Each number is 50 + 12 x the weight over the matrix's rms, rounded and kept within 0 to 99. Layers, rows and columns count from 0.

# down: layer 4 MLP down (transposed), 2240x448, rms 0.0259, rows 1895-1947, columns 384-447
# up: layer 4 MLP up, 2240x448, rms 0.115, rows 1896-1947, columns 384-447
down1895:35 55 73 35 54 58 51 62 48 62 72 60 42 48 40 47 61 50 43 73 64 40 49 62 63 33 30 51 56 41 53 55 69 49 55 56 48 54 38 53 27 48 39 58 43 37 39 54 31 45 36 31 32 43 65 42 49 36 43 47 52 32 47 43
up1896:50 49 57 45 40 51 27 38 35 40 63 60 38 48 55 31 60 54 62 52 44 60 53 53 44 41 18 26 35 41 40 66 62 51 58 52 57 59 72 64 63 39 57 49 46 45 58 50 45 64 24 37 58 61 45 74 64 39 69 50 37 39 42 60
down1896:78 58 35 48 31 40 37 40 60 39 56 47 60 41 42 77 66 46 38 68 32 28 51 48 45 47 59 34 59 73 68 48 47 44 34 56 27 62 35 33 46 41 48 44 60 76 48 46 62 27 58 53 35 52 49 60 49 56 52 30 52 61 74 47
up1897:59 43 55 82 55 60 38 53 42 63 51 54 52 52 49 52 49 47 05 49 52 38 45 60 68 47 57 56 54 51 49 39 56 35 54 55 75 48 28 58 66 55 53 62 50 58 51 61 43 18 42 51 28 72 45 53 37 58 70 31 63 53 57 26
down1897:47 53 38 66 50 43 67 65 49 39 53 47 55 30 52 49 60 63 54 51 38 57 65 28 39 56 65 37 54 47 40 55 44 61 33 48 51 49 53 44 40 41 44 31 50 35 40 54 49 59 60 41 49 50 60 57 61 40 33 55 56 58 66 44
up1898:39 57 31 58 61 57 38 68 84 61 78 38 34 47 42 55 38 59 75 64 63 44 43 47 32 57 68 75 53 53 37 48 51 32 55 63 46 38 44 55 42 60 50 71 64 41 54 42 40 40 44 68 58 52 57 36 69 33 36 48 46 45 63 45
down1898:57 63 58 56 47 49 30 44 21 63 48 33 45 57 57 44 65 44 70 53 58 52 64 38 38 67 30 72 36 65 43 54 54 61 25 46 57 39 41 57 21 49 58 48 70 49 49 59 53 37 58 26 51 44 56 48 28 38 48 38 46 60 18 39
up1899:68 59 48 42 51 51 51 46 40 59 32 42 49 45 58 42 57 42 30 31 38 43 36 65 57 51 49 46 56 67 65 43 50 42 43 58 44 51 77 64 57 35 49 46 37 36 46 69 42 64 67 52 50 62 37 49 62 46 57 56 59 62 47 44
down1899:56 47 38 59 72 49 53 62 61 61 45 38 64 71 64 29 65 76 67 73 48 38 54 56 46 26 32 52 59 47 51 74 51 45 37 53 48 37 84 54 49 77 32 46 53 69 49 47 56 35 42 69 46 54 47 59 50 52 53 52 53 51 56 29
up1900:44 59 26 42 45 52 48 68 56 59 44 45 37 67 51 58 47 31 40 62 65 65 43 57 47 55 46 62 57 47 42 58 51 44 21 43 49 42 59 83 62 36 33 39 65 32 53 45 49 40 61 55 47 27 56 55 48 60 70 53 43 56 52 37
down1900:50 54 55 37 70 56 38 26 63 30 52 46 65 44 70 51 36 61 37 32 43 59 62 49 82 58 47 35 58 44 29 31 52 41 41 41 62 70 52 62 37 61 56 65 58 51 58 47 43 61 47 52 49 53 38 47 59 54 21 28 48 45 59 58
up1901:35 48 56 62 40 55 44 25 70 57 75 62 62 32 49 59 62 58 50 61 48 65 61 59 59 28 61 69 57 77 39 58 57 35 61 51 51 42 68 56 66 47 33 36 29 62 48 51 28 61 68 48 58 56 65 27 57 46 49 52 49 61 49 29
down1901:56 45 54 37 63 34 58 66 46 54 59 19 41 61 54 44 39 66 60 43 57 47 41 50 34 39 28 54 42 44 54 32 55 46 32 38 42 47 45 41 46 57 50 57 47 50 64 65 64 36 75 52 42 45 25 49 35 59 54 47 67 46 43 48
up1902:54 45 40 54 49 68 65 74 47 39 55 62 56 35 30 47 55 58 46 65 51 41 55 67 53 49 45 52 41 33 48 51 63 51 62 48 73 32 55 49 38 44 46 52 41 67 49 52 59 36 46 32 46 38 37 65 74 57 54 39 73 48 32 37
down1902:54 48 36 55 54 36 64 38 51 52 41 35 36 55 69 56 59 52 63 61 68 46 48 59 47 44 35 46 46 56 72 42 22 37 40 48 24 45 46 26 58 49 65 53 66 43 28 48 66 45 68 38 41 51 72 32 35 40 39 42 57 47 55 57
up1903:53 27 57 51 55 41 39 50 65 32 43 55 51 77 44 54 61 42 50 53 26 57 41 24 59 53 41 36 39 62 63 66 46 33 53 23 49 28 57 47 69 62 54 65 50 41 41 56 26 65 53 60 37 47 41 60 34 49 54 68 69 54 59 84
down1903:84 66 35 43 45 56 53 41 38 58 58 63 47 54 44 56 48 49 54 63 71 35 35 58 39 32 52 48 59 51 42 45 52 79 41 41 26 50 52 50 04 52 58 46 64 69 33 46 79 50 49 52 65 68 57 45 57 41 58 63 53 54 32 33
up1904:49 72 64 62 57 43 49 44 26 52 60 86 34 66 63 45 47 34 63 54 42 42 62 63 66 47 72 41 46 56 55 26 45 40 34 46 32 52 60 48 22 50 17 78 38 33 79 43 52 71 56 28 71 55 53 29 54 42 52 57 67 36 54 80
down1904:17 66 41 56 35 56 57 48 45 50 61 48 45 36 29 79 30 43 57 61 28 57 58 45 50 32 58 55 29 69 50 49 11 55 59 50 39 30 56 28 40 58 66 39 62 62 36 48 34 30 16 39 51 62 51 37 59 62 32 26 37 56 54 61
up1905:50 47 43 43 36 54 34 25 28 46 38 61 43 29 38 22 26 38 46 63 74 56 45 54 60 53 60 46 65 61 36 72 40 33 50 33 39 48 33 62 43 52 64 56 42 42 38 42 53 69 54 62 43 66 54 37 63 47 42 56 65 56 65 72
down1905:55 80 46 40 51 60 58 48 64 64 33 44 51 44 41 55 59 52 78 69 39 40 58 36 67 46 67 88 49 50 55 46 71 54 70 54 44 56 50 25 58 50 42 42 61 52 41 48 61 55 47 60 41 57 45 71 66 51 71 41 39 68 49 55
up1906:26 70 71 25 28 54 48 34 30 49 50 59 43 42 49 47 55 28 55 58 54 45 40 43 40 49 54 53 27 36 64 54 48 51 57 32 30 47 72 39 41 48 52 59 39 38 53 58 52 48 32 46 56 53 46 57 54 58 49 39 56 41 38 48
down1906:71 38 60 71 57 50 54 51 52 49 57 46 56 55 54 53 42 58 52 51 39 51 64 45 40 41 48 60 76 50 57 55 58 34 50 63 68 46 43 55 64 47 66 47 68 53 47 63 46 57 57 49 52 72 45 71 60 56 43 75 38 58 42 41
up1907:59 52 47 61 53 33 43 46 49 60 77 31 31 39 55 66 30 62 63 50 53 29 52 53 51 49 41 38 48 36 50 65 65 51 56 55 51 47 32 35 62 67 33 46 36 21 50 86 42 34 51 71 75 17 50 43 53 61 60 62 77 38 69 43
down1907:47 23 63 49 39 36 54 49 53 45 57 35 48 38 37 51 39 53 31 53 47 39 42 49 42 45 43 33 75 65 34 48 55 74 65 55 67 46 59 43 66 52 41 55 60 41 44 36 43 44 72 34 42 42 47 45 68 49 50 44 43 36 56 36
up1908:38 68 50 62 40 55 40 49 28 61 46 52 50 50 64 46 61 60 64 58 73 48 56 51 54 41 29 34 49 63 64 50 66 40 46 44 47 40 61 69 31 90 54 39 56 48 47 47 43 59 83 34 46 52 48 36 54 48 40 38 57 53 55 46
down1908:57 53 67 29 36 54 60 58 47 47 46 43 49 53 55 49 61 54 51 61 49 38 46 71 38 35 53 49 51 45 33 57 32 34 45 39 44 60 55 26 48 56 59 30 50 32 44 70 30 41 46 74 42 45 42 45 36 45 57 41 53 66 55 63
up1909:41 60 40 32 52 54 47 45 60 47 55 45 65 39 48 52 22 73 73 40 45 75 51 60 41 65 52 37 44 48 50 44 46 43 53 53 50 77 16 63 31 47 51 35 58 65 52 77 56 38 51 50 53 37 24 61 51 72 29 58 48 54 49 60
down1909:41 44 55 82 62 47 37 50 38 55 58 54 41 43 33 50 32 48 40 41 58 80 54 62 56 35 52 68 55 36 45 51 40 35 32 47 25 37 55 60 56 60 53 41 37 29 60 19 70 50 62 46 50 58 61 61 53 36 61 56 43 38 50 50
up1910:53 36 51 49 39 50 57 32 52 38 53 29 44 56 50 61 54 43 34 74 40 51 38 32 45 34 38 43 52 32 60 39 65 61 47 47 48 48 63 54 44 34 68 52 46 59 52 69 29 43 49 40 58 57 46 51 51 52 39 64 44 34 52 56
down1910:74 40 40 45 42 54 46 55 44 66 52 57 61 67 45 43 50 48 55 52 47 58 47 51 61 78 64 60 55 58 33 60 21 50 60 35 62 78 57 57 54 68 50 53 43 29 46 44 65 64 45 48 43 55 67 47 31 66 36 79 45 68 38 58
up1911:49 43 58 53 45 51 59 50 48 55 65 68 50 32 46 68 44 67 55 25 50 58 55 61 62 55 41 53 38 55 29 48 49 62 44 66 48 36 45 43 44 69 71 44 42 49 48 57 38 29 68 51 54 24 59 50 44 34 54 42 50 60 61 40
down1911:38 60 61 39 36 60 32 45 31 56 52 25 48 43 64 39 53 67 37 50 53 39 51 47 58 40 49 81 50 51 33 38 50 35 68 64 56 47 63 53 55 66 43 43 38 23 66 33 60 64 37 57 40 65 31 43 49 55 62 57 32 48 66 54
up1912:62 59 54 62 50 73 95 57 44 68 44 36 59 50 53 55 74 51 54 62 49 43 44 39 43 50 58 51 54 42 52 59 40 39 50 61 71 57 39 51 45 47 38 67 60 50 32 44 50 42 76 49 32 48 49 19 40 70 49 55 56 54 44 57
down1912:48 75 60 55 62 60 49 50 39 50 36 63 72 74 45 40 41 62 44 37 60 28 71 26 44 37 40 45 48 58 35 49 69 64 31 57 50 55 38 54 64 46 27 65 56 47 59 72 43 69 38 37 51 45 56 67 54 67 59 45 50 43 61 43
up1913:55 50 77 44 59 24 38 69 73 46 40 22 27 39 49 35 51 51 29 38 51 49 66 65 44 64 50 43 47 30 52 57 53 54 54 49 60 50 57 57 28 47 50 40 63 38 34 37 71 57 45 38 46 37 59 51 54 49 50 21 49 35 40 57
down1913:51 57 41 16 43 71 41 61 36 44 33 40 54 34 67 56 40 53 59 64 52 57 69 44 44 48 46 52 48 60 65 64 44 65 75 65 58 49 32 65 50 47 56 41 37 63 51 27 37 52 48 55 70 86 50 42 35 72 53 61 25 32 82 37
up1914:73 60 66 46 51 52 35 29 47 58 44 63 53 36 54 29 78 74 61 23 70 60 56 73 57 55 71 51 44 44 49 44 38 51 75 48 66 52 24 59 57 39 45 68 52 44 54 44 68 51 33 61 23 50 59 35 55 67 59 40 64 40 48 64
down1914:32 48 36 53 44 50 37 60 55 51 36 44 56 44 56 43 29 34 41 58 49 44 51 45 43 34 34 33 53 40 38 42 29 51 50 58 52 49 47 57 24 28 82 32 74 40 52 64 51 52 49 51 57 67 40 47 43 52 50 44 49 36 42 66
up1915:65 48 33 54 60 70 43 51 68 37 40 61 60 44 75 42 50 62 42 51 34 36 61 64 42 28 49 65 47 52 63 40 37 45 61 54 66 48 33 52 56 61 56 52 51 41 49 55 71 58 44 47 46 62 68 64 48 44 40 45 61 41 42 80
down1915:37 62 47 55 38 49 24 33 59 57 72 45 40 47 33 44 55 56 48 58 59 52 59 32 48 49 69 47 33 43 62 57 34 72 45 51 13 29 41 32 57 49 38 36 46 51 66 33 53 69 43 40 40 50 28 64 52 75 56 66 42 38 69 53
up1916:20 39 52 32 66 32 44 49 69 52 53 46 65 43 44 34 61 51 63 37 86 43 18 39 65 47 49 57 66 52 51 64 48 66 55 42 68 60 55 57 48 40 49 44 50 67 43 62 48 50 51 51 39 40 39 78 38 42 52 60 53 54 63 44
down1916:57 39 69 50 55 57 45 53 36 47 52 71 47 63 54 34 49 48 31 49 38 57 84 54 35 72 49 53 35 63 80 28 66 51 43 40 22 31 72 44 48 62 43 53 38 57 60 59 38 59 58 62 42 44 48 49 47 58 39 48 45 46 46 47
up1917:22 38 36 50 47 54 55 53 69 64 53 34 32 40 52 52 35 57 76 53 44 37 55 32 40 53 54 42 53 60 57 41 59 52 51 59 44 50 56 60 37 54 29 45 44 52 45 36 51 59 47 46 56 51 55 70 57 46 46 66 42 53 18 42
down1917:45 57 23 39 52 56 48 46 66 50 62 35 55 42 54 51 39 57 57 51 77 58 51 60 49 60 41 38 60 33 24 49 77 61 77 58 62 56 37 64 27 51 74 75 61 41 42 40 40 52 49 54 64 30 46 44 61 64 47 35 59 24 42 52
up1918:69 36 42 35 73 51 68 33 60 43 49 46 43 57 67 48 18 42 48 56 33 43 64 52 57 59 47 65 54 70 34 77 83 47 55 54 76 48 39 81 23 50 64 44 71 42 43 39 56 55 50 55 45 54 41 63 50 48 61 43 56 61 47 31
down1918:48 79 47 53 46 50 56 49 24 56 69 21 72 20 43 49 44 58 68 56 58 46 64 47 24 59 61 61 40 50 60 69 47 39 51 45 14 37 58 43 51 60 56 51 49 65 71 38 40 45 70 57 59 61 47 49 40 52 40 44 49 64 34 47
up1919:45 32 45 41 57 40 53 45 55 59 56 55 59 45 43 29 47 52 53 52 53 34 58 47 53 54 40 39 68 58 53 43 56 54 40 65 61 48 55 36 60 48 70 41 31 58 44 59 57 57 53 40 28 46 39 55 57 38 42 40 59 71 49 44
down1919:51 70 31 50 43 45 62 45 46 41 48 45 55 55 46 41 49 49 60 54 49 67 40 61 46 51 50 68 66 41 41 57 49 46 54 68 48 52 51 41 35 41 40 49 83 50 56 50 30 56 54 35 34 53 41 44 58 56 55 59 45 19 59 40
up1920:58 47 44 43 39 42 33 65 41 47 52 61 53 48 61 67 41 59 31 53 59 38 51 77 50 84 70 57 52 36 77 48 58 54 61 46 66 49 61 36 61 48 73 41 65 50 46 53 40 45 49 67 54 31 63 49 63 37 42 48 64 54 49 44
down1920:61 63 48 65 42 58 61 40 52 43 36 50 38 61 26 41 54 54 40 38 55 35 56 38 52 20 53 59 44 46 25 48 66 65 53 38 28 47 60 51 64 69 44 46 51 57 56 48 80 33 53 27 38 34 52 44 28 52 55 63 45 36 49 46
up1921:51 47 39 41 61 57 57 64 67 58 44 47 43 34 21 43 48 33 51 41 71 50 37 34 38 46 55 42 25 50 38 43 76 59 45 17 43 57 62 46 70 44 53 61 32 41 58 56 48 64 66 61 44 57 61 47 53 53 61 41 62 47 34 60
down1921:46 50 28 59 61 48 50 31 43 48 42 34 59 32 56 32 79 65 65 61 47 52 62 44 52 45 52 59 39 49 44 47 42 55 66 58 70 47 48 67 44 28 62 61 44 57 44 56 50 36 47 68 60 58 50 68 74 24 40 44 67 36 58 34
up1922:57 54 38 62 62 36 71 31 47 76 65 40 59 47 55 29 29 34 53 52 53 46 49 52 62 49 42 63 70 33 46 47 48 28 48 53 42 61 51 58 56 43 65 68 23 32 53 52 69 47 26 48 45 43 39 72 46 63 41 26 61 40 41 66
down1922:50 55 49 31 52 26 51 40 49 42 52 39 39 39 62 52 53 50 76 40 46 60 58 44 52 45 41 36 34 42 33 44 63 43 39 54 65 67 72 58 42 61 58 64 48 56 70 55 63 42 47 44 52 38 51 33 57 38 47 37 49 53 67 35
up1923:54 55 61 53 54 29 42 47 28 48 41 55 51 49 59 40 40 35 40 52 66 37 67 50 30 51 57 64 60 78 59 50 38 40 37 57 42 70 39 58 75 72 60 42 40 35 47 57 62 51 37 47 55 55 34 55 67 33 39 45 35 48 56 45
down1923:72 53 39 62 58 59 64 43 54 51 39 60 47 64 62 61 60 41 27 51 53 63 28 75 53 38 36 48 47 42 51 31 78 43 45 43 52 72 52 69 30 41 32 50 47 39 51 55 43 39 59 58 54 55 57 71 56 59 36 52 60 28 33 38
up1924:48 27 50 39 52 57 54 63 45 43 61 54 40 43 71 52 52 58 65 51 76 41 52 50 67 38 43 40 56 44 32 54 55 55 29 70 66 16 39 46 46 39 58 40 49 59 30 59 50 49 66 28 35 37 49 69 35 36 58 36 57 73 49 67
down1924:36 62 71 86 54 66 50 53 45 49 54 51 41 58 53 32 23 45 41 35 46 71 57 64 59 50 69 57 74 65 52 52 43 33 65 65 84 30 54 37 57 44 59 45 44 48 60 45 67 38 32 63 52 69 27 54 52 36 54 38 46 59 50 32
up1925:44 82 24 57 48 48 35 66 39 65 46 44 40 26 28 62 23 62 23 61 44 51 49 52 42 60 27 59 27 52 55 55 55 56 40 73 56 59 54 47 68 36 46 58 27 51 33 46 51 23 70 72 36 66 55 71 38 41 66 26 54 44 69 65
down1925:19 64 38 55 38 47 44 23 33 28 42 73 58 50 63 67 31 45 38 48 59 40 39 27 38 42 45 69 36 45 43 43 33 28 40 66 40 31 41 63 69 42 23 39 38 36 34 59 45 76 43 37 50 36 41 57 50 47 49 61 48 36 46 46
up1926:62 56 32 52 74 43 21 45 55 55 31 49 46 37 50 42 24 36 55 59 46 52 39 44 53 53 43 39 35 37 34 41 54 50 66 41 36 36 32 43 30 48 52 72 28 75 71 51 56 35 55 62 62 50 42 50 45 34 60 41 63 51 43 41
down1926:48 56 29 45 62 41 54 38 52 50 54 41 44 60 52 18 55 48 30 47 67 42 53 53 43 59 70 44 51 50 55 54 53 55 29 63 87 37 28 40 76 47 37 38 48 40 49 57 56 53 68 36 52 49 44 50 34 48 75 57 72 37 50 57
up1927:45 36 15 38 65 53 69 65 52 49 42 62 38 47 50 53 44 32 58 60 56 28 49 66 24 53 45 42 40 32 47 55 46 49 35 41 42 46 56 22 43 52 84 76 58 72 65 49 47 57 51 42 30 50 65 71 49 49 58 19 62 56 39 44
down1927:49 59 67 37 49 58 67 50 29 42 46 31 49 41 50 48 36 71 35 44 43 48 58 46 49 54 58 38 68 75 69 57 68 43 46 60 48 60 51 72 56 49 45 45 43 31 45 41 63 24 38 64 59 52 46 37 63 43 39 69 53 60 54 59
up1928:00 41 39 38 51 24 46 32 67 62 38 60 38 52 59 59 35 43 59 43 11 70 67 44 55 43 39 37 54 13 60 22 56 31 38 45 52 58 67 55 58 69 51 43 68 40 34 40 48 56 72 39 60 37 35 50 68 41 35 81 45 56 69 70
down1928:66 63 31 78 56 40 72 40 48 34 65 47 51 74 85 66 50 37 71 77 27 46 54 52 47 38 32 40 83 68 54 30 51 73 60 60 62 42 50 55 25 65 55 31 90 61 43 56 70 31 56 51 57 50 74 61 48 70 67 54 56 43 24 64
up1929:57 28 68 51 66 40 37 46 61 46 52 81 51 56 57 58 40 48 50 51 31 43 64 52 42 42 55 37 64 45 42 50 58 57 71 56 55 50 61 50 63 45 43 58 56 52 59 73 48 49 71 47 44 68 54 71 40 37 53 38 60 46 45 41
down1929:54 39 47 32 65 61 34 63 52 62 35 41 59 44 47 37 65 43 36 45 84 38 55 57 49 63 40 51 35 47 63 46 45 30 52 60 48 61 53 37 56 63 44 49 46 56 37 49 42 42 32 50 60 37 56 48 63 48 60 60 37 53 43 62
up1930:48 43 63 49 56 14 50 41 50 45 65 51 35 59 56 37 63 40 47 56 59 44 38 67 74 57 58 40 51 23 47 64 57 51 51 27 51 23 49 50 50 51 57 48 46 28 73 40 63 56 57 61 57 68 46 46 66 63 59 41 59 60 64 77
down1930:43 42 50 54 71 62 44 69 44 51 39 51 46 54 56 57 41 45 76 29 56 37 63 57 48 41 35 57 36 53 30 37 45 55 54 44 47 53 52 34 60 37 42 51 33 62 50 44 60 32 38 39 35 54 62 42 37 51 56 65 55 47 43 66
up1931:58 44 48 53 16 42 59 54 62 36 46 55 44 14 44 51 44 25 52 44 43 58 54 28 54 28 56 43 56 64 42 42 63 46 52 47 47 35 69 45 60 55 75 36 49 65 57 55 34 49 51 52 55 38 50 15 59 47 56 60 53 45 40 46
down1931:49 58 62 58 27 34 59 71 52 50 39 53 31 40 32 61 78 72 59 40 54 67 30 63 48 54 27 50 39 47 63 51 52 32 45 60 67 56 55 60 57 39 53 45 35 48 71 64 55 27 46 26 40 54 45 57 42 50 34 55 48 55 70 43
up1932:53 46 59 51 61 57 56 41 36 58 45 53 49 49 62 47 40 33 38 60 45 52 48 49 59 39 73 50 55 78 28 60 41 71 31 47 53 55 42 58 35 45 62 51 60 57 52 58 59 60 45 38 51 40 33 51 39 58 65 48 59 34 39 94
down1932:59 56 64 49 34 40 62 50 41 37 39 65 56 40 53 69 71 61 52 62 42 43 65 49 04 39 43 64 63 50 69 42 62 53 58 51 70 61 54 45 41 56 35 70 68 36 54 56 44 41 58 57 57 44 62 67 62 54 66 50 32 38 41 49
up1933:44 72 36 24 54 64 50 32 34 54 65 48 45 60 36 42 46 43 47 67 51 58 68 62 61 70 47 58 59 53 43 48 33 61 47 42 55 40 30 56 55 40 62 44 55 32 44 52 60 49 46 42 53 56 48 44 58 52 44 57 53 43 44 46
down1933:59 46 50 50 46 29 54 49 52 65 46 54 50 49 51 29 40 19 64 54 54 39 38 35 44 50 35 31 48 53 70 44 61 17 45 51 73 40 47 68 43 59 48 58 45 60 57 47 56 51 45 40 42 60 58 46 59 80 58 45 50 51 69 70
up1934:41 61 55 54 54 67 43 38 58 22 46 51 40 59 47 32 52 45 35 60 45 37 34 47 45 67 48 56 52 64 41 43 46 41 50 59 24 42 46 46 34 30 45 49 55 49 44 68 47 53 51 52 61 46 64 43 43 38 40 64 35 61 77 38
down1934:63 36 50 36 50 59 62 62 52 60 50 41 48 51 34 58 53 51 43 45 69 62 51 67 48 37 58 57 43 43 71 54 45 49 51 46 61 62 61 44 63 58 53 52 32 45 56 33 52 47 52 48 52 52 59 45 50 37 73 65 49 51 30 45
up1935:53 44 47 58 57 56 52 64 39 34 47 51 41 49 50 36 38 48 49 62 42 50 54 47 67 55 27 66 39 48 76 33 40 50 40 39 49 58 62 59 30 41 38 54 60 46 37 47 42 60 36 53 63 55 68 53 45 36 76 54 39 57 26 78
down1935:62 47 48 33 47 51 61 53 51 53 46 49 44 53 49 62 60 48 49 44 49 33 55 46 51 39 60 37 39 55 39 48 45 45 51 50 68 41 46 28 74 51 59 47 26 54 63 46 30 64 52 51 43 60 40 47 39 62 38 49 50 47 46 51
up1936:39 53 48 43 55 38 45 35 61 53 65 31 56 34 64 64 39 60 53 38 45 38 33 31 60 29 48 48 49 44 63 63 45 50 74 54 65 50 51 47 50 55 43 37 57 45 67 56 52 46 60 62 50 45 65 50 81 65 50 46 51 29 44 57
down1936:68 50 37 45 47 59 37 72 53 53 47 61 52 51 37 62 54 56 60 62 53 54 57 68 41 38 53 40 37 51 53 62 43 43 33 53 52 44 63 68 61 38 55 39 52 52 64 34 55 43 50 52 76 47 48 45 44 24 50 50 61 40 49 45
up1937:28 47 60 51 48 43 50 57 56 64 34 77 64 52 52 63 65 59 38 56 51 58 60 42 46 65 49 55 51 43 53 49 48 49 46 49 61 50 28 61 56 52 51 50 53 51 51 40 48 57 30 52 34 48 57 67 60 38 49 51 47 45 37 51
down1937:63 61 56 45 53 33 40 48 38 36 51 17 43 37 40 44 46 33 45 45 37 53 29 63 61 38 48 47 45 64 37 70 44 19 55 29 40 59 73 35 38 67 64 49 69 42 44 48 63 53 65 38 55 61 52 53 42 45 45 69 57 44 43 42
up1938:43 38 28 81 53 41 52 40 42 46 50 53 59 51 53 46 54 22 38 37 90 68 74 59 60 56 67 18 65 60 42 53 56 46 55 63 50 64 40 45 51 45 58 49 48 54 31 44 60 53 65 47 55 57 59 49 64 61 49 48 43 60 52 43
down1938:17 50 63 54 77 40 51 65 50 47 38 23 31 39 47 75 36 54 66 61 50 38 46 48 53 39 38 58 48 34 36 42 48 44 68 52 23 43 42 44 60 48 38 58 50 32 38 42 54 46 52 58 40 53 32 43 67 48 44 57 51 35 71 60
up1939:54 48 78 29 38 60 48 62 49 60 42 48 61 31 40 25 50 61 61 66 50 57 60 64 67 46 63 54 29 57 33 60 70 47 27 51 44 49 47 60 52 55 68 46 44 51 50 41 45 49 47 61 69 51 27 47 66 74 53 72 61 57 51 57
down1939:43 59 38 58 50 32 53 48 56 58 43 44 68 73 59 48 64 41 55 52 38 56 51 51 54 46 50 59 47 32 64 34 40 45 72 40 58 51 64 28 48 51 22 65 33 60 38 65 45 45 40 53 53 44 61 80 22 62 50 33 62 51 46 37
up1940:60 50 26 61 54 54 37 56 60 38 44 37 53 33 40 41 66 66 38 65 48 54 50 44 48 47 42 62 69 55 59 39 46 43 44 51 22 40 36 38 57 48 42 48 55 57 59 51 46 33 54 63 52 42 54 50 40 43 58 59 46 62 33 60
down1940:71 47 55 40 24 64 45 60 55 39 37 36 53 40 41 65 33 42 70 67 55 52 55 37 46 31 43 41 44 60 33 53 45 66 45 60 40 35 50 35 59 47 47 35 73 39 48 48 38 56 35 64 51 57 44 56 34 52 59 55 41 22 33 46
up1941:52 43 54 49 60 50 44 48 37 53 39 56 44 55 45 46 48 45 62 39 52 65 68 57 79 47 55 51 26 58 43 55 69 40 59 44 62 37 55 52 44 62 51 35 49 59 17 69 35 34 50 40 61 24 57 79 66 59 43 48 57 51 49 60
down1941:44 57 60 51 34 51 26 69 69 55 55 56 46 63 43 50 48 59 11 51 42 31 35 34 41 63 30 47 55 44 59 71 39 36 58 31 33 57 41 77 49 41 53 56 48 59 62 50 52 64 67 60 51 51 53 56 41 51 54 42 49 59 51 59
up1942:60 51 35 66 65 44 68 44 51 40 42 34 41 36 37 40 35 56 66 47 36 36 47 61 46 66 52 50 64 64 46 22 41 56 57 71 65 39 45 53 66 52 50 74 47 48 45 62 40 35 63 57 51 57 59 53 48 56 34 58 58 59 51 61
down1942:41 67 45 45 67 61 56 51 42 59 71 45 80 45 60 50 51 33 53 58 47 79 49 41 56 48 37 53 48 38 48 32 65 56 74 48 36 60 64 75 38 61 83 53 65 35 43 69 55 66 70 37 70 51 42 70 47 57 45 33 53 60 47 50
up1943:34 51 42 28 58 56 42 60 44 64 60 52 55 42 58 38 51 72 49 51 87 43 35 41 45 72 35 34 66 47 45 52 48 50 38 26 46 51 57 34 46 63 56 69 58 31 44 63 55 34 49 45 69 65 30 79 66 34 60 63 50 42 57 47
down1943:70 29 53 55 39 63 61 33 45 55 62 49 36 53 69 50 64 63 56 53 68 27 73 56 45 27 56 26 49 44 50 48 61 62 49 48 41 46 56 60 72 63 56 57 39 59 51 62 47 61 26 64 40 64 29 44 41 46 37 51 45 45 41 55
up1944:72 45 61 59 36 46 55 51 50 63 62 37 52 41 62 57 69 60 46 56 36 51 28 55 29 53 37 47 43 55 62 63 55 57 33 50 67 56 34 33 41 41 62 29 33 55 46 39 60 45 62 63 59 78 47 48 42 44 63 57 38 52 65 49
down1944:61 24 55 61 48 51 51 40 54 70 75 52 46 62 32 54 53 61 51 50 60 51 36 53 56 49 68 49 51 49 56 46 35 58 58 59 48 57 61 54 67 59 43 48 42 86 57 45 51 51 53 33 62 42 57 43 48 62 55 55 27 58 39 37
up1945:34 58 58 72 46 65 37 73 55 22 30 54 67 53 66 60 70 54 48 40 36 60 54 65 55 73 43 50 35 40 53 47 47 35 46 36 47 71 38 52 45 61 55 53 44 51 42 47 58 49 39 75 37 68 69 35 54 68 70 58 51 30 44 61
down1945:62 27 43 33 58 40 41 41 56 48 83 36 36 31 48 64 47 56 42 50 79 42 59 34 54 38 32 27 58 21 77 52 36 45 40 37 58 45 61 55 67 49 59 41 63 38 71 54 49 60 41 32 52 50 45 58 75 51 36 53 84 58 46 63
up1946:38 67 52 68 66 60 58 40 36 39 62 76 58 53 55 62 67 39 42 52 65 63 48 47 39 52 45 32 33 44 57 36 63 39 38 54 47 38 52 47 30 50 60 60 60 53 28 44 39 54 61 36 49 45 54 61 46 42 44 54 67 62 41 69
down1946:71 42 54 53 29 52 59 41 45 61 65 38 26 25 50 20 42 39 35 36 74 49 49 34 44 56 82 67 54 70 81 64 43 50 54 40 87 31 48 49 74 36 34 37 51 56 46 58 57 20 71 46 38 63 60 67 45 72 54 53 55 55 51 53
up1947:33 44 53 58 38 52 58 57 64 58 50 42 61 52 60 61 29 68 69 57 42 46 68 46 24 53 49 51 64 21 72 61 55 37 65 57 38 40 48 66 61 58 50 53 46 61 48 61 44 47 50 52 50 73 57 41 57 50 50 40 60 52 56 42
down1947:43 38 40 57 56 49 54 50 41 50 48 41 58 49 40 64 53 34 45 51 43 43 36 47 51 31 45 50 36 53 47 54 44 44 62 51 66 31 57 47 48 38 72 56 51 48 50 47 60 44 33 37 60 25 61 53 52 60 58 52 44 65 52 57